Part of a small language model's weights.
Size: 13 layers, width 192, MLP 384 SwiGLU, vocabulary 3042, 5.25M parameters.
Architecture: RMSNorm before each block, rotary positions, no biases in attention or MLP, embeddings untied during training, normalized queries and keys, shifted keys.
Training: 170M tokens, 10453 steps.
Each number is 500 + 40 x the weight over its row's rms, rounded and kept within 0 to 999. Layers, rows and columns count from 0. Numbers have three digits each. The size before them is the row's rms in percent of the matrix's.

# gate: layer 8 MLP gate, 384x192, rms 0.076, rows 53-98, columns 0-95
# up: layer 8 MLP up, 384x192, rms 0.0763, rows 53-98, columns 0-95
# down: layer 8 MLP down (transposed), 384x192, rms 0.0993, rows 53-98, columns 0-95
gate53 101:532515522530490466509443483475515552479489469511571534633569574473521486452493497423444469460551523560566447535460515458474480444503470490555468528541453434468442531464506532478518517535485466572489589520492449501516475496505514578530502497525475464472474574519510553529475493533494555526
up53 098:502540514495552483463528566485425519471471501501555590508453500520493504506487540467532514473502442509524486470486516510538502491523535502426493469457442561500466517551486417533502566561571569445475436453480501497513506508493400487433509508528529553513498443543529493536506578496449473508
down53 093:470476493499522503482521519497479454462528448503546476469551519445474491518494519526515556578466533505459555437534461482493481471556532498511558495506499490499504523549461455525566555438493498508468449436466435475506577509469515593509456454545547429569491428564553496464536473546494506477
gate54 103:473528556507511487505503515520483420563502503536477470513525483512495481504532497579514524509492566376481492480524465508473475500485466497556509490473543446516465471537476491498503496459500529518509521495414475483558496491509475456466465490476473453459512503504500516431574409506562524536
up54 106:472470477470533523530508471475481429521530533530517560444435563547461528478532473482470463506540509461537496541493500507578496488477498503507468526536479534516519580478488562390476456604554494568505547528501502485402516453474429455470550431526444582404480507500507477562507518582524477536
down54 107:534471522538445550569497440467552441482524520506475506516489548550518444544527561463485481437496479498514553456555490412453537551490496449483495438466475518514464439532483500548466435492484532521501486493636494508443498444580481529504477489504552454572526548472508558545520564502484467496
gate55 092:504451426536472465421515492510515506459440530516445516534377439510494436509560527428444505534604568544491522516552433476455563529550528488549497502505507510488506591461510532486540545524477449492548497547578527505494501534583460592521547562477476539526466451520451448518528506474496550520
up55 093:576492447487499513507511556541524481482501498535587527438493497547477490503548480498514613463539529519457532500521463578488482452504433519482542504559451507483456506531461491471427547444522513424530499554425491504530463532502493453519442501433466453511510475494542539519526585507425496500
down55 093:456545552479482449536476513493545504519424550520416523614435470451557465457530471397529502551534539492507531565476551504493523523474565523495506536488563491495452495464477528583508474466470477484470539499552519446483462545460447549425543523487440463518493479536454471504504534428540518517
gate56 095:514508544515531534538499574511419611495510462508505497533436476533503533416481525562472501537491474477528470561546435434426442526501519424475525457536454493521443536488483464474537560490484487508543497452430484482563535544415492545484492469482527543521430502516472544510444525474495437482
up56 098:578470470532477555481489451580603497490492480418450475483540498523522475477479463538531499519527481451528493406526433438484528540520493449430479475459458527531468460508559513558456521524496477436444543485512476430436537416487523476475518496447466471513513548454383432501523561471461504499
down56 100:529507444517526475448501516526558458499467545550486543516491458491514450500505568541452477583452491455533511449444487576485499502461456578470515502510534459514559532428562490597478500526532529533487495535621485469554551462588395459503496547499412544493441455548470466502538516495531559518
gate57 111:569478473549394481546450491486544509581518507483566517496399526525488439495539534541546486506507497550492494524523500519534532470494486552491556415395531532558473490535499477493571513476435525507488478491493491593538505506509531548538412579489529466431503505509476541582592553532516510507
up57 102:432467478507491554512408543547545541511494495450512529528495574467482497504537527483466450447466507423492474505515449427517505565534505569526559511516541503495493445483494380521552542533532505519525473488495538420476395519464436499512486563497521545523591541511500443523481546455594499466
down57 103:477548553430530453580476459497429460497476547584505468403513547504531566534475479485485517450530494489591588516501522600555522518526501438522437478535512490513458512518455557519501472502488477469497500517540487430477403458524546471516553409470465518521591488496413499457515542583459488482
gate58 101:517489533529443524492432562523451529481516515442433603477472511462511436537563581546499522555568502564503432535463547532506459498476501460459485530531504528481534511473532478523553391452428484514523536489493444499498458513442591533510537522468474588571500513444458517529516505451457507520
up58 103:474462504518440567406548551524536510568502485578479512457532481498499439468522575578500531479488575484566470504491437452445516478520434504577466556554449472582510502436529513490480500381455481514474473484571509487508521486497411513486395552495536559460471554537506488567516591483477428466
down58 103:526543523502488536534513496522586593520448511508493543496581558449470495516528533386481541476518454532552505452505576536497499499491498512512539552446582516503435422556450542518537522512473468480568541567517593516532470468527482514439502514477478504486462543509506505484498537475512494480
gate59 097:544521511522527466494558502479488505511441493514450454468508495471436518449461526491507472547488564513499495454498483551561558453513492547502510629492522500479451447481486468522469523435394476479504470542498482428462511496484530483484518453458490521512423555454470496478435582494565548570
up59 096:543503558513458490525552466430463579545557535519537539558475441477466561470528538447520491525562483609439475399503562486480449520463498524544490474530486520507504437527523480453501437536506536462528442523481419545513480532493486486557471489499399497503434527480560528529425503467470538447
down59 099:478436484484543526512563456512485514544466468494491449461492440464587552523479569507510521520428542515452579547562473515546549497477553538532512513517534514521526478459481441479487528455499515535462492458684516477507454434521495421532486566443534526453490572546494507524488488474495509572
gate60 101:517582540440518503467458450513499509612470491469483484455426471533500474474458552497508530510484539511527514497511503453371495506513542567512476493486576471479375488509500494533571538505504513545436495436513517538560536480483586482619520525488433440503504477529478563493548561557542515576
up60 103:498426451486511533506574588482445505495510451514495479517621510486489447463478493487513477498480488520437389514464554468588501516584510478459512555488423451591503527557473488475526515510497601406505480548516477446555455504468547471523510473495510502497437491507470593453509541510484502505
down60 100:513562499439485500496501505461457509464527505509523487462452511512532482511498523454533526489521502472540480607385548481400431531455515464526470532501596495410541547517547501479511579454525525593511529523407480454466478521469516529505556547583477560425519468525475521468608579521475467421
gate61 103:483447495520495551480481555517508442450473501501527547521419446539490447496500539431507512540497527492542542586459468470449484517567555517493517490537405471475476506498493513455511529459499509540453511482490599487485465510460542514444512482464483501540532523460527508520516451545533540545
up61 102:496421427493473402436482505548487467567474388523472511502579530532463468476559549554498555569500497447465522431470530510472486541503532489440445494469490484448436480581493551498521483530497443509545566492560500504435482537519559521494457603497572527543435552534508533471543391514515491440
down61 100:507531480503489540536478455550494455519391572456509517520522502420519545531499513536501546524482470532539482508471433600526548553519472525552454461438495440523493438425480515553480553501490407533461520547544503485454449542478505567529492519495580497490525499487484491562528495530509495516
gate62 106:523506422484522454480504510406483391460551488455533541441491395559525501453506479547533555493518414505581497555492459481506507466547539587439453512470506469521486519499538493463542525486468538491519477530507508476514513508466482462483550488420458447550496537542530464497518523502482544467
up62 105:455479495508497543442470479473526546491457543488495437510569496391440490512523452425484470481546487503488434444514516522564547499448554486522465425542522520502479421529511501490595592540589570494451466482516538508514471572498520556522555519399541471555554443499472527561519522505482481486
down62 105:534501525538524473445495500465562427529493501561531561538451522527563464459602456472473553475510451467540427530515494501477475457551520515490438518577546479510481593498470451507453492534498403514529452455561492514528509537512494506509544429471456494516522479444549472482498469531475454515
gate63 105:536509545479485456462543538446459545525445507437492536538539456527489545488470500505515544532471542521509458455458468550495492517513461482463533531498525455549489512469413425460530496519492566470510483467484387552527518466544481451525558572563524502516519531401475563442561453467446466503
up63 108:577438467550472588461440493506500552489521477530508448505474525418421523483568533459532463477539439551449528486525501548569412538466487456530477484454445471466501461507526438502447428417437508491443465520502512455540518485458516534460512539513513548402518535494472458474473477511413459402
down63 103:514583539395468518445505518538523442619420506532470483506619501466464541533505442471516549520434537536488441495521518465494592534530441472503511492548502480440512479474489459442499509454424449497458483584503463511444477490563476461488524505496529475528532520574484472495470450500447559509
gate64 104:478494565468514440504509563458450502455498466511484482563537549500509520526463512481518518501516471539520402593553470528489454502490533489501555479468490534590414509570517500480481524504483580468508447514490460491460548444542457465581490511515419565543516444474461493516491397532472541528
up64 106:457465523465501530518546440533469470486505540423488491499483577545518444524441511521466473562526455440497451488459523554556471529481505498598450432459421518467506480505521546524478475460493441606465520517511445534528561491512483524419434487453466537537495527482528550532438538454487531499
down64 105:495485534570496407456493506547516597409485472570505550492502514450528509486512504537513496495537506481555510520516468469461504443468522510504490504445471551425489502513487508507472503500496550470485402503484544415533501460486536509528430399437471469474474535565454497497516401518563487528
gate65 097:544480491489533483439502497549517493532525546527472463512492510422489596475484448530481465487557476505451502604538513486544526549490458441544451433557452510567524529436474435546529561464419497523517565388528530575477497541510540459437519545485494450544504548553461462503522504551459522490
up65 099:441435492484533489538512430553472464491471355466463475512495517490418456534488539441523465563549521506476503506487497492430520550491588489473422540519497446464496488459524484507511454495469505517508484423498565574462512516533502442529386492452561445493457473485440601552486555477501532461
down65 100:454482493516496512551514470426443511539483526455481535403496497464557520498485448457614546531543513531482553572524509509476554503461503559520498478481524525503516445498559514457546524489482495495551535534425552507476444494551519522464494491488535487567559541472487508500528525431511441445
gate66 097:454509550589572541511467472504511431498470463503512520459542551499472500418485455535453541541566503515555496525496505556541535486549547477509514431498475513518457505528547493530527507500468517475607475472462535528539437516528466534470584458493490494507568449505522502547519524489560584528
up66 104:528499463452438466501451452486526490455525465491517436535453517572502522475399541544485512581576495448501577514440526472471419469397419476468477503483479505485527479498514577474439539502513429521557530500473517493497526475549513505546480463443524567507478473491467493511515580498528427570
down66 102:469525458485456526501435589454496492516476524489447494493508547515424457506524488558512482589492422570381541498467567456481497536534523457470432493538435454430498497477499494503525469552517487524484486544517490449467499464468481524441519532490524452508474536428466514554485482486512496481
gate67 107:521476542424521500443456425523542496531500493488527595584560549486535501501484546423466474509563485507541453526486503515514497514555575459515529562522526570496527470479544441526517526513557581521364488505519513493470519548505498520516437493522485576548512424570516493507491527518544494539
up67 107:471515518534532477612540480531514565433466455560510532527482521548509457506491395564486551439526409448445494503422527476473455460481526483532471531567484451436500487515463467551489528498510494512528513425540536502527571465424474531517473481474515505549469566538536522505518487492411399557
down67 104:593494419469448490498572452486528514516537492463555544482500463464416485501485547573524500527448503537518489507556497462495471485470558507509495480524539523546467520521506494439411558437545486494529456508573498573490536545514540488481458500490485552485574502478627540527510516462474563554
gate68 100:498480495523592518571534512541551460511473413484617541469474495546544551480594433492458478546526520443494556503519465503475541487604419578495511455504563456568492488513555521507497483558533551477459536530472452497501509535508530509503513499450581519415536472511538498484485519539588555513
up68 102:520517537465542402455545458462471495423484455480506549554495482452508565547559507521547513507554494572543394483535477510400475469497509599483514549519454512497548552439529558537471465566492484533533455525506501470521510493529535460419520480480529484531532522527457515483469470403445437476
down68 101:463562509475447440529576484478496475526484493478512416488536552437457471463548539495514479531483554534528487497547515442480453485489506498458548458464457516493538461475464515459511494501496493529434464492642521493477524515511511526523529441517414467515494466485463528462470468383495554509
gate69 092:492562480526500520504478477524478544482458508495448495528498569476515452504538517505536599442543538522536541514531483511517466442467575489532510506500556521443450451477480583526512398479484531574524486524517539492557551553529519529505526502508531435482430504450483511465475466469525459472
up69 092:543497531484505505587424436472513517504512495396528568490496520470548443519541415580531552469528526442437533492494450516502493525460474491466546476498496482603461450542459531497587455575499535549450528480454505588494532480515546420492634495522559570492550464574454443498507499535527496430
down69 096:563532538476482442446592495520442502465472497477524460522454471503430536486464469503462487462496512492479477475467476496503467605488495515531502449520526462415484466486503542469554521479513467477508556450431527464495476473502489489523479467542533538383520454473511464490442509487443506425
gate70 102:498519519486515576529524458554478464505547534493414561498445536574524535467539515481489507481488455519454529482486512505497485551472532490527540464494465471411508536570427537459500524440455498446440601502510515567533528532546500480507563516492511486435456527451533544488496527567476494492
up70 100:455488511478456522502440462533511608468504468456476486564478490493433492496507454578552474499512506558486479492558562501466514528511530505484495467498472487507511509532396529481498454451547520509535409498487558467499497577513519463507508449538505525480459558540581399458444500424544458527
down70 102:525534501518516482511498498510523533442550486502530440490474570530470501540504517466512481470507467449489544375447548470537512533469491555515499482442464511503499552547465458520474492482540453446576422509436512497550489479486500515441495420577511524519474582455559520501540448481526530489
gate71 105:543585522490492568523549477470558438545486464518539494491471532533492521459489610421495501502438476502548509542510493510430588517488488524560521528521515436478513566494491451462507553469572500516515469506508486492490486476489604510485499517563467496459532520510470512578493605527588488488
up71 105:566438474544508550540481489470405521477473481502455424492582509471509477537547454524490528444521495423526481521488519451410489527459467519467453477479520449480545488409521526549462499529444438553453530499495527466543512452553532493514520528545491502463469476444473494453554503535518439499
down71 104:477518438528514507485483482526514619481497527496529529495545529522497494543470451434521535468463534510540455511547496511524512596541530462450470575487465455558490477488504529513542476429403518524561468428581508489416454505548436422453510491439542436481574516519476496465536520483459467561
gate72 089:459516500528511470491485471517471498580517564411509524531530571506481424572511441495488506532435418529484553458530440474512425526524460492415535516520478512451478495460496502538435481606484474447454524496444532519478454524539504487538493477479460477440546499507415525510484460524435538540
up72 096:477538512545508536556526528428512524578489466506536393414547469432512419561552494503427510414515513500483514458589562478414479473506460501461528510515487490532476505470505505518460491446529484593533487497574562564478476497423573482410523460493465476510494482525533517532464508567502494436
down72 099:432505515484506491533464469525527425476451581459485470542492479502537552459540505507591489521521522505449467487493519564507508517454543544483461466469528475553498484536427423477539431513575446450472480446597524485467479509501492534530432472463575556469504458484480548503555517546474482450
gate73 100:506480445433551436472502520484517505475429424489581494555438483485443517502417558476521541551500508543499574486434453484531506540489497527530537487481422423539428464531497546505513547550441488519494428515502524527506467540418460482495503571460521528461525507465474483494493528574563529438
up73 100:477516493465499475476497535504580549526437506460445535458497531561583529481500560460428532497471563517545431487500509474507472550521527512502573479576548599491548518481586479476421486477559528508499531551468589477469504474537573501497473541516568487479500511533529501464518462455511589503
down73 100:466541584514562518467473474521638480516521544441448539478538466505512541530504561493457465470499515482542567569495545485462481551548476523496493483523513566495479520464509528517442459525501542506486453490502502416497499531475431547496481408515468468519506474441464509446512509515511575527
gate74 095:531488492525542535417548486469559499499572463453486449471539532505441420498504558567446453561480554499506469442483427527506501522491549503541487559532498494489485557453485485553538518450507504507471468486508477506579486562479483458552464502521514465487475543517477543525591553507485519457
up74 096:483471513491519480462566554492535543449562499532513505457530471520479446498477477483539551537485578480509458424499498450493511547512476495498463528524518485487441510400553508532475497476502529520487529450461546432536496539467587510454480569521480545461544477508472496568507522438524547436
down74 099:502524500578501534530495560482504565471484501505515492515572547517460469518531499481483493493457527575523454529435500574484462484483523391450479549526506495527491488513469507459456498500497516484482513548585527569459572467469446573470548420417504471474487526462403478494517538480455569507
gate75 092:474517477469466474470490463518482424552501503513501464495510466554505544438515479546545525468444523530410542497600472442456555445516519386513461534488545542536501474482542494525487576440553486540431451537467522483471503492466462473547482541490528425476483472466573557505518504534523555438
up75 101:459561421529432476410508539482464542553559519445472554465539572468467531512482499514548525499450435528527538467477487475484522439498478537520440548418476459430464487495460498548521518424542490487498525539536501466517415543548541555522546526434484582546466525576574515520480482549476496479
down75 099:500535434509404437602492451529545509505498487461489518529508524478504552542484499517446479506444505523475440514441548499505483533480470453470508582463500583503453429465514540446453504517466556473518551462398518512540503458538476522475576472483506518564499409532572498532484473471494495557
gate76 105:544550543533448495396458476469515493555523498568511550466444473534473532534501524529466558531552492574518477461454533517465514523493502500614505546434499524570459515487504552506473481543475573492513475477526454555495477440474478440496416518543539479459427471520517552513520487575501484549
up76 096:567474476454493445489462474496522523486463518559514475475472458458498563525461496472554485550499489489528561488504498528564445458467505516502553483501502507493446406530494519478486547508488520432525427501572601584437519525546497481498463472512559459504543566469569480505511542507414509467
down76 097:560434452497543472448534515487497521506523496494618503527488512467530526481524525523535460573497453455558571488533448563449487524547520469538518505493509510462514456445462481495501464522413499518453552455506518502504602526464449482469467454450491569528530455451502477531480552450582445491
gate77 100:537447493531506480479503459515482453512483493447476551519522542507500521412474525575492402511526553535445557549516500446524546567502504532560481532488528474493475503549509459487536564509457593502456497456469501505472537504540478549483553502460502528529508472506442535503510498412554583519
up77 099:476554451531415485582529503532490530476424497534520485466578492535434526469440486507555458494532524488470563527489533515427553447479512510456512484550524462594486516545519560490507560475519480502500480440457502515576500520452498434522588463554548529537505458541539453514477501509463487503
down77 102:476526449525452503486584396581494476529507529509459567497455478433509510590492494499488504488485565530507546554519516442490545489538438500546549545475462500471431438487555479435454504485492540480510509571593509506534560530480543490483468538548472559559545469460592501465548568533550496546
gate78 102:486471552507559497525497526460528457488534482510585505378501470581480482452434587530506518491444575503542512504504477498439484407470455524444471487493501484603471558539483521451439492495566522492431460580451475523529493412447462423490440537428476499465471551533514486436518429544481535485
up78 092:500516506460434558532460493488501469473505506560490530443501506484485548512539499528512521548502407458500480527525509480479460547522501513532500465503493440566540434452553441560503540551482537489488457436528448458605540568492503492487437495545490486436448482413491613463537569559550474537
down78 091:514471518484480469503540515526537510508465533481448444523413495528566417477431575457537488478527541508521504503481464476556501509500533531480505533528577559456423538511500537524525461498559502596544533527359536492407546430559443575496458500486517515509483455494485451493461456520437517525
gate79 102:516522554516441460528546443530441447550510531588516488564479491450437500501455508571511539524492453555535523507489458508474640501503490584497500509545502476433495434515452492398563507428548521520499370553531446483545434525462465482531523533468479467498457506493493549498462469519487520473
up79 101:509555445526615527554526483459512480572487541503498518510513485449507549484532503503523461528485578507518548508493530559446487451503519532531461502514517472539502556521451476552505465474513530546419567450458516482504481429441524423477536487533503488480482520474574498438526502571544522592
down79 098:502454530531511481514458554458600518438530507510507540542496553490522479556427499502518563528530478499468497551453465411543481453534528534472503492521504450474477446504549502447512508498511467508516584500487520517453561456538459464513445542495474467452452525437498482574510466471549440525
gate80 102:502475493540445500496519455525507452568431456464507509497490483532491512468460557492553552554525524558491498535512521479437584556501525444524447548527476466457454515475522449416481533522534519450457525479540492470523466522485567496554458559501493534466416525567458549436518521434484454456
up80 099:496471547462558508514535571512532428458524519486532546476507481548571544494452479477550479480513504459612513538536472453446473449437502518589537505434499448508502515511470467525521559498516466500509442512466467485517546509516503495495506498409489471483561518489413465478418446465504452490
down80 099:473551513514463537469515424521551446531448544527505429534500514457566390531496472495487499509495493502487499439484549419503511536471499472457486445526471465511516498487483478550512545533468436575492499451637536585451444490463538493556471489465497527583474479504515513518504544498512510467
gate81 109:472522480429434520522516575501476505529460528429560499508438499492495492430466521503554503491506505549596455520551504452507463451463500501499566534557530463451413489485435494487469533494465442422517476560530584441482507498500586504476508545388470485486458498543509542486524486515534565536
up81 099:448483524488516524549516580469468499548478517501496560428568523493470484511463534497465511548498528552466493485490486502559504482437435472442515458533495530528547477573389460484482505511499555486492586541499531504558604490504471486498455478474400450512477480494523431526488529572572569502
down81 099:476489440539509502544512450478473535564482469458476480543473491461538515415552567462510486523426478518439486501555543482480534482540438549521561560465522534502492477457535441505491614481530502595461471501553547501618504548528538511524508558492530565540488593500589524425438460525492527500
gate82 109:481475543571512504573497508480433493570478533531439487475538486462541526501414453532550485510490466548504497569472505483537527511499493508551515481479471446482499515504450441456522520480431530542519479556479592531479521472526432517538447504523494535539461473434491498559505531500482433553
up82 106:552502506512553447472469407512523489457515513433475462557569551555495490514530499469531543505467448530370512510528425489509537475542494437537525536467502518448498499555521501474564447443451541509559505509507526487455492491521475469536473444526483536498489502454459473584519498495566515544
down82 105:523562594463526529423484512470534487423508489501523455523492455469450514501556515551567476515498467468458424553487501560551499525533572456497517495502440447491474561439457516447472380515542459522455457526522532447543563477504452541605551507529491498560495452441506491500403506447530620526
gate83 105:603530495538556498515616514547529468471519436482479528564487464457491512528498535504465516524410499487478410411520484469564495492511466513496505544502457488453483507497523507515455513576434512561505523501475504479463539527523483487450545529477502552527471503526545504490496503532592505543
up83 102:420555466506458508424487530498526596520515458437514498450509506472549424498445499567500492481491519523566546461478446499483488572501550495548564561478455541467500482485568510533485505490492485477479532520467493503512450520515525437507567480493486551509488587442498455474539498537473428471
down83 102:505496495509537482556513480518505538514459479552486542480550436562469560545447483570505546500510509501502514528491445496495473547536507466466528487529477568551388493503555520421428481519458504539531540503459482520498567433500439479501553444513481459458495488524483542504544502508561410541
gate84 095:444525517491465494471537486459542476468463444448445457468493553529517474537491519518429533452488465455516532512440469517535579504434487407533496499473458536445485500556562538538450539450435492543412486463497517548450499506497416465516435519483505559558518398580484480461458469503495531531
up84 091:493468489512500582539456416487428585481500548494528471482539522432472495468478442499486465475519497520535492564517484518409532534563505491530517433555515539485503495482482551536405491500507504497516521478457558506521521587449474510542532481470453473553467507520559486460501446505501565493
down84 094:471470592501517515501499528477555481475493446474550450491557457465498508455510574485492524503476507420577481567496472470529505566530583469469495540494539451575484441500436519482445517499489486514528472507395509481458473495511542510570511519469426517517506458466446513480517496490521537460
gate85 095:465549546564545378489510515437561462522513488484503439522482550503502452503461531493453546536524475590500453540489474433521459412491554502487497495445503513521450512460467501510521536513552453515477538464491488493418475523624473502471483481458457535476512464462607546545503509466532501456
up85 099:488558473490503432515438506514523506490559501473459499495453432504536497517483486493523547582474471551550487470511534484418477463439450465456486445573507505537492509527481561469512499455521514533487482498468515463546511499448489504477527506553480548499460532474530533491459490569488509527
down85 098:507458494468498468495480468459488512434525542441475571586484473530500449620490470491473520445563439525417493512452485508561482539528441533503483477513525549518495544534561523446498472548422467531551431497498419541433511440464517445508504513499585455494519486523494498455545499458533417518
gate86 099:578520579545501511518509407408506489504517509434432538481531491427519476509497548507535585442506523467489402577555519499441566520491504507513481521488531529606461542529476523476498534527540494594483485521484515581531427503510541468550481486466527540544568509554496527471525520519482497434
up86 105:446555509468405434506496483475483508494562576490462510399431474500538466513483418539471426472546552422530443514522539539528459524523478552557584461560512526490547497516533504460516433469512467514487497500485513483463496514463436454438485553557467468542485495465549549499470568507515553512
down86 104:510453452480479426420529509548523555597460434509497484538506488560473522456523551441491542529493589474553496443465513487483536510450496479477551525470456540473490509410489520518520501487484527492444530507547526485514514463490462511473484519503440456489449444475483486544531464488464505510
gate87 096:563533526583510518508477532439492517525509513421539519520488507522544513489474552527537538486513582563529508460516514479498432541470499425448533532507524493507443526588443532400433582529475556486544365521482526548531486516446541518561535536498497492454507486448471496493489535561446519384
up87 101:528489571471484545392546601527519488588546597473531469526474471388535433511462532471506526598594535528494471517505441534473475623448469511475476492456471482525477464506499528523465435486551530466557447518495566459526528535507483488526486524512460514465464556584522443567515505541544443485
down87 100:455495465492438469455519471490469431533516480546486495547515484509468456506443527557511548539394508474519512541585528498489501507473482543513428516560518525482491499537491496512486459491628524457442502483454520482493512515468441480415518475458488516483539520551459472492497561469432538519
gate88 099:492553515440433557590537508537471495452515472529543470546486546536518562419547482523464514575490537466484497494491508447439581488505486524525511482431572509464438522551490476445580567458528513494493561507453474453484503537432577515511588577497561507438471575511479489510452482530536507541
up88 098:491526537469457514498469474497591536498442492515505509485475516590459518496407482526509545509521473501524524455458391523393471559456530513513498431507499527460489509488506481512541450488517487486500470458487541538481585475491509455546486494482472485534499551587500481444516530592489533510
down88 099:566519488505523478555505517579437539498520549542463538503442539479498517510517444501533476528452531532483539448497486488582541464514491499469503590552520532465490546498466497515505519577535459538432528569595477453481427490484496528528495515511454520482520485450479475448486496438457515532
gate89 105:515549482483506499492519440536501473490493541525450512602531505507436475493504501420505499522487548484455547478489503436508536463571540455546482486475534421499479498516442540494598480415413464550455559463498440553549486516526530498557569557473573456490484524453474560565475453490507529510
up89 107:450546490414509472499577491522517521443485477496480529592468529491539510568511504532579470508454503531484484465593441546531515527477499483571543480492553473473499471486455518513502550498460527512486535483510518527506524505540535543533517493496504413425456488568508421488434503462543477511
down89 106:449534515510535500491457453450500482469492504543464595506555511523530497524472602522500564497531490549504559461427514473438550531570487448460438528531451469470467586573563408529507447460474528499444450418489508507516525459540493499541493445510508500475508517438496458560575492504471525519
gate90 096:500517554484521505536486497511548474502556501574502515542541544544415513416521527579370539530469497429562448501440429546527447437430503472538505505414507458434442545547507505580437556491550488509430509436457466468520487472511475494416466522456500480507560514534543447485507470472543508550
up90 098:487555569509557574474495550422446530535493550441510471494497509479490495571443462477582445462491525555549597535451495478496590449489458470418511538469468524525443502520438524397484502461475474512465535498486537488467526477576519496492594467559476449503500514509514501510483493462488462447
down90 098:486499522470563482437468423525504495496544539494515515497499440501541535487523432474585453550479509513589556442486484521461535510555526581485503488448497535489567505515444546447516493513486436494545433506466529486437510409534542466417489501573495480552503504499523557415478533476528480573
gate91 101:477507550400550509485559499546455471495531464552451476457503430457464531463373477478511485503461519530449487490520503514483514484553438494466414550491460568497504462489497573544560511526498523548473468535531468469500549434526476446536454480489516496520527514529482603465512478558507495526
up91 104:436558494455519517561498497536518451477509532582490531556534539517479507575477516475555492482501506498538548566504516526543511531453511534517400552442461550566545465548449494492468528507576488514482522497478460566524556430426460530527526468493497517466524475514489478469493485574475536504
down91 103:525513539501497493491508519505525527547531516531491493518462454485498458475535630570452527409475453553508534510505487466515535498469551507561465519574459547434530460544500444520453489600517520525536559553491458491517472430448506441466509493561488522445514539505517503469547543463490468432
gate92 099:489475515517495485552457544576505488517437515495445385537423538488475492429440582500518484445491532608499461508445527504442558445481538535512499525557505443490492507501560523539529464431395463471501476424573511503472446536540552476481506521481428439537524499488520458477609507460497538514
up92 095:526515534530513489513523592484503474425509468478538484567398493490476535446446519462491469494465521524459403565426483538484443539524518496542535471508480478436473537559533512533506477518505558478490463459519488493439513475482453485514491431489460577463529460532495513467417504543521526543
down92 093:491580536493506523515491493521481452461479508538462453514519414434500480485581460474491481486421505492509521486450517537477558462512474546470548537510536566487467487502475456463451505491541479585521458598582541529465504451437492560477580510539491484541451546439510553457442477494477590457
gate93 099:570447516515482471442475429472491536482502538532470518506483460459502554455478523465453535439559452470466498489513539515547490529509524522481566544471559434394498513496539575467455593459481466562516489497476494536520493478526495454466596454502518439508410479491529483496577533501476462518
up93 097:501553531465548518480486498520527453489477490552511474475506541474581493496455463516597538477511512445513488520481463500489460526534439466460466561457496547553523491538479507464534514508540527477537502539487487535478486575459441495583484455541491513508516537491535512507522452579443590538
down93 094:442561516522499495516463458520477529479468511482513492515523450570502611440453547424466471480495535509520526500504510520506479407481514499532537495505482446481618527481475473502486534476506477585449509510359508514517519512469489497487560431537428487517469509503482451607547503483449494486
gate94 089:590491502411526553441544492501502476493485567472472470529498516477533484551543474576452548525521459510522463478510434493541500531485519544462447506504485530504466520562496389454623492529468462474455458481509532514489450443548498588398456483467531535515563505483482511465511465474587444532
up94 094:504488474549509518473461501459416499544546487506426438524500463472506537436581525508462471491514541465513535479486425467528447506479541503513515499480480527498494436461499523546464432482464436466553469462511509526480506538443464492409487496492531450490469521450493512551471517494532497507
down94 098:480473500515442523564521509530455471462504501503538531479507500510459463505474576483542478440416507564493479511445506629518515508454504498471438517579500497503481548505531486572476538515437505509451494485355433493508449454528514525465459493415481580525460454485508523441539447526497501516
gate95 104:519488523550509478514558474509540567442561454532570451561472537493548415533511497586540548574486545496524554581523521427495501482426505476597434550573457510433481480494517483442477524450476542495497488474468475463525480543469505534464523556533535550496472548498446504578494522508570475496
up95 104:521554579492481477489469464533550499457447470509460535526521497479391512485487510474523456529529530479452513464532524492465468483528526482445559485401549473523461474527511495533529459462434572511432508429560543498527478473473482574547442480468554477452419470539508532471503598469464497551
down95 100:485518554470472506468530453473500491510476507460346542498553508515490535517490467488520478558468475460445480433460494490391466499567491523528471484539484587523543496512557442549521536474538514510473525505505499475445505377504580511496507492546438511573441545515524547512409445527515462512
gate96 103:541495563469479513478509468445458509483567477436482520477511556526475561477575452483528495600495503527494488542470432502497480498545448562496490472530460499460465541509546492551563469484445419517555452525482525546556534455537535535505521541546534417593534463511594454479494473517521475508
up96 104:561506497483446432505562493488525510576542494404498526497501540535476461537524454534512510534469426520462550526486502469465526509506518485503534487453489434555488527494522528513543573536589465515499529425474513479431506486489501519476575445530546516509504633472519494450494490492512460444
down96 103:433433512566463595501520468533539470499593537381482541462506549421487502460528525481585540561543508491466480535460511507492451461565530535528492453468499535403520536472504495456541490557563537507520515483570482483471552485470569490552490490511523506483486552517488509536484501547461442497
gate97 102:507503534422525488452502493438456469518491569516558387463478510471481547480554463473449501493485474451429432443484456569476498547534517486551469522486533528511477501488573508512533522391484504494539537473455467563490511483440579455507528541476485520535503468490518540513521563515529484531
up97 108:563540431537528548494468433568510508490551480580455509570474564417528515503476517502509448495534489438451556520474549503538539484468407525608478429483500477474581495450469470528440477490511431509494494468462462546542502477497488528526530491505539627495500506588488484486496552483522507572
down97 108:557465527495512469476561542533440439558501569500529520531517472472551499588515527565469463517515522502518525562560472476516467470546437423495510523559502494496573516521486494496430447484423477471506499575576550509467492489470455527539500500477486501552460536490476613496505459548482501439
gate98 105:518516577539500561512472515448534490520547508511512500492502428526408569532497558567553486560456526601491495541553535419542580445486477542502570581489460468502518457485564549475542465522508503555475466511464456509457511491530432530463462509478479512453511468493433542505490435485506471448
up98 102:520533594538418469408491520513512466493511491492426521477522531543522517526434460496500504564553513550522548502488411573539446551544529471520550482507540490571483529506476571502412548493539492513422606522504479515524461502525469463530452444532519510497528433457456477518522520504451553474
down98 099:476516479510477511504447482446542508471476422508472455421590469445478544453556604504490517462560512454460561524545551484472467511498514452526478516557436405497448477547519517498482516501483569552547429511397445473499526506441499485500465537499525457439528585481477448502501494452586472510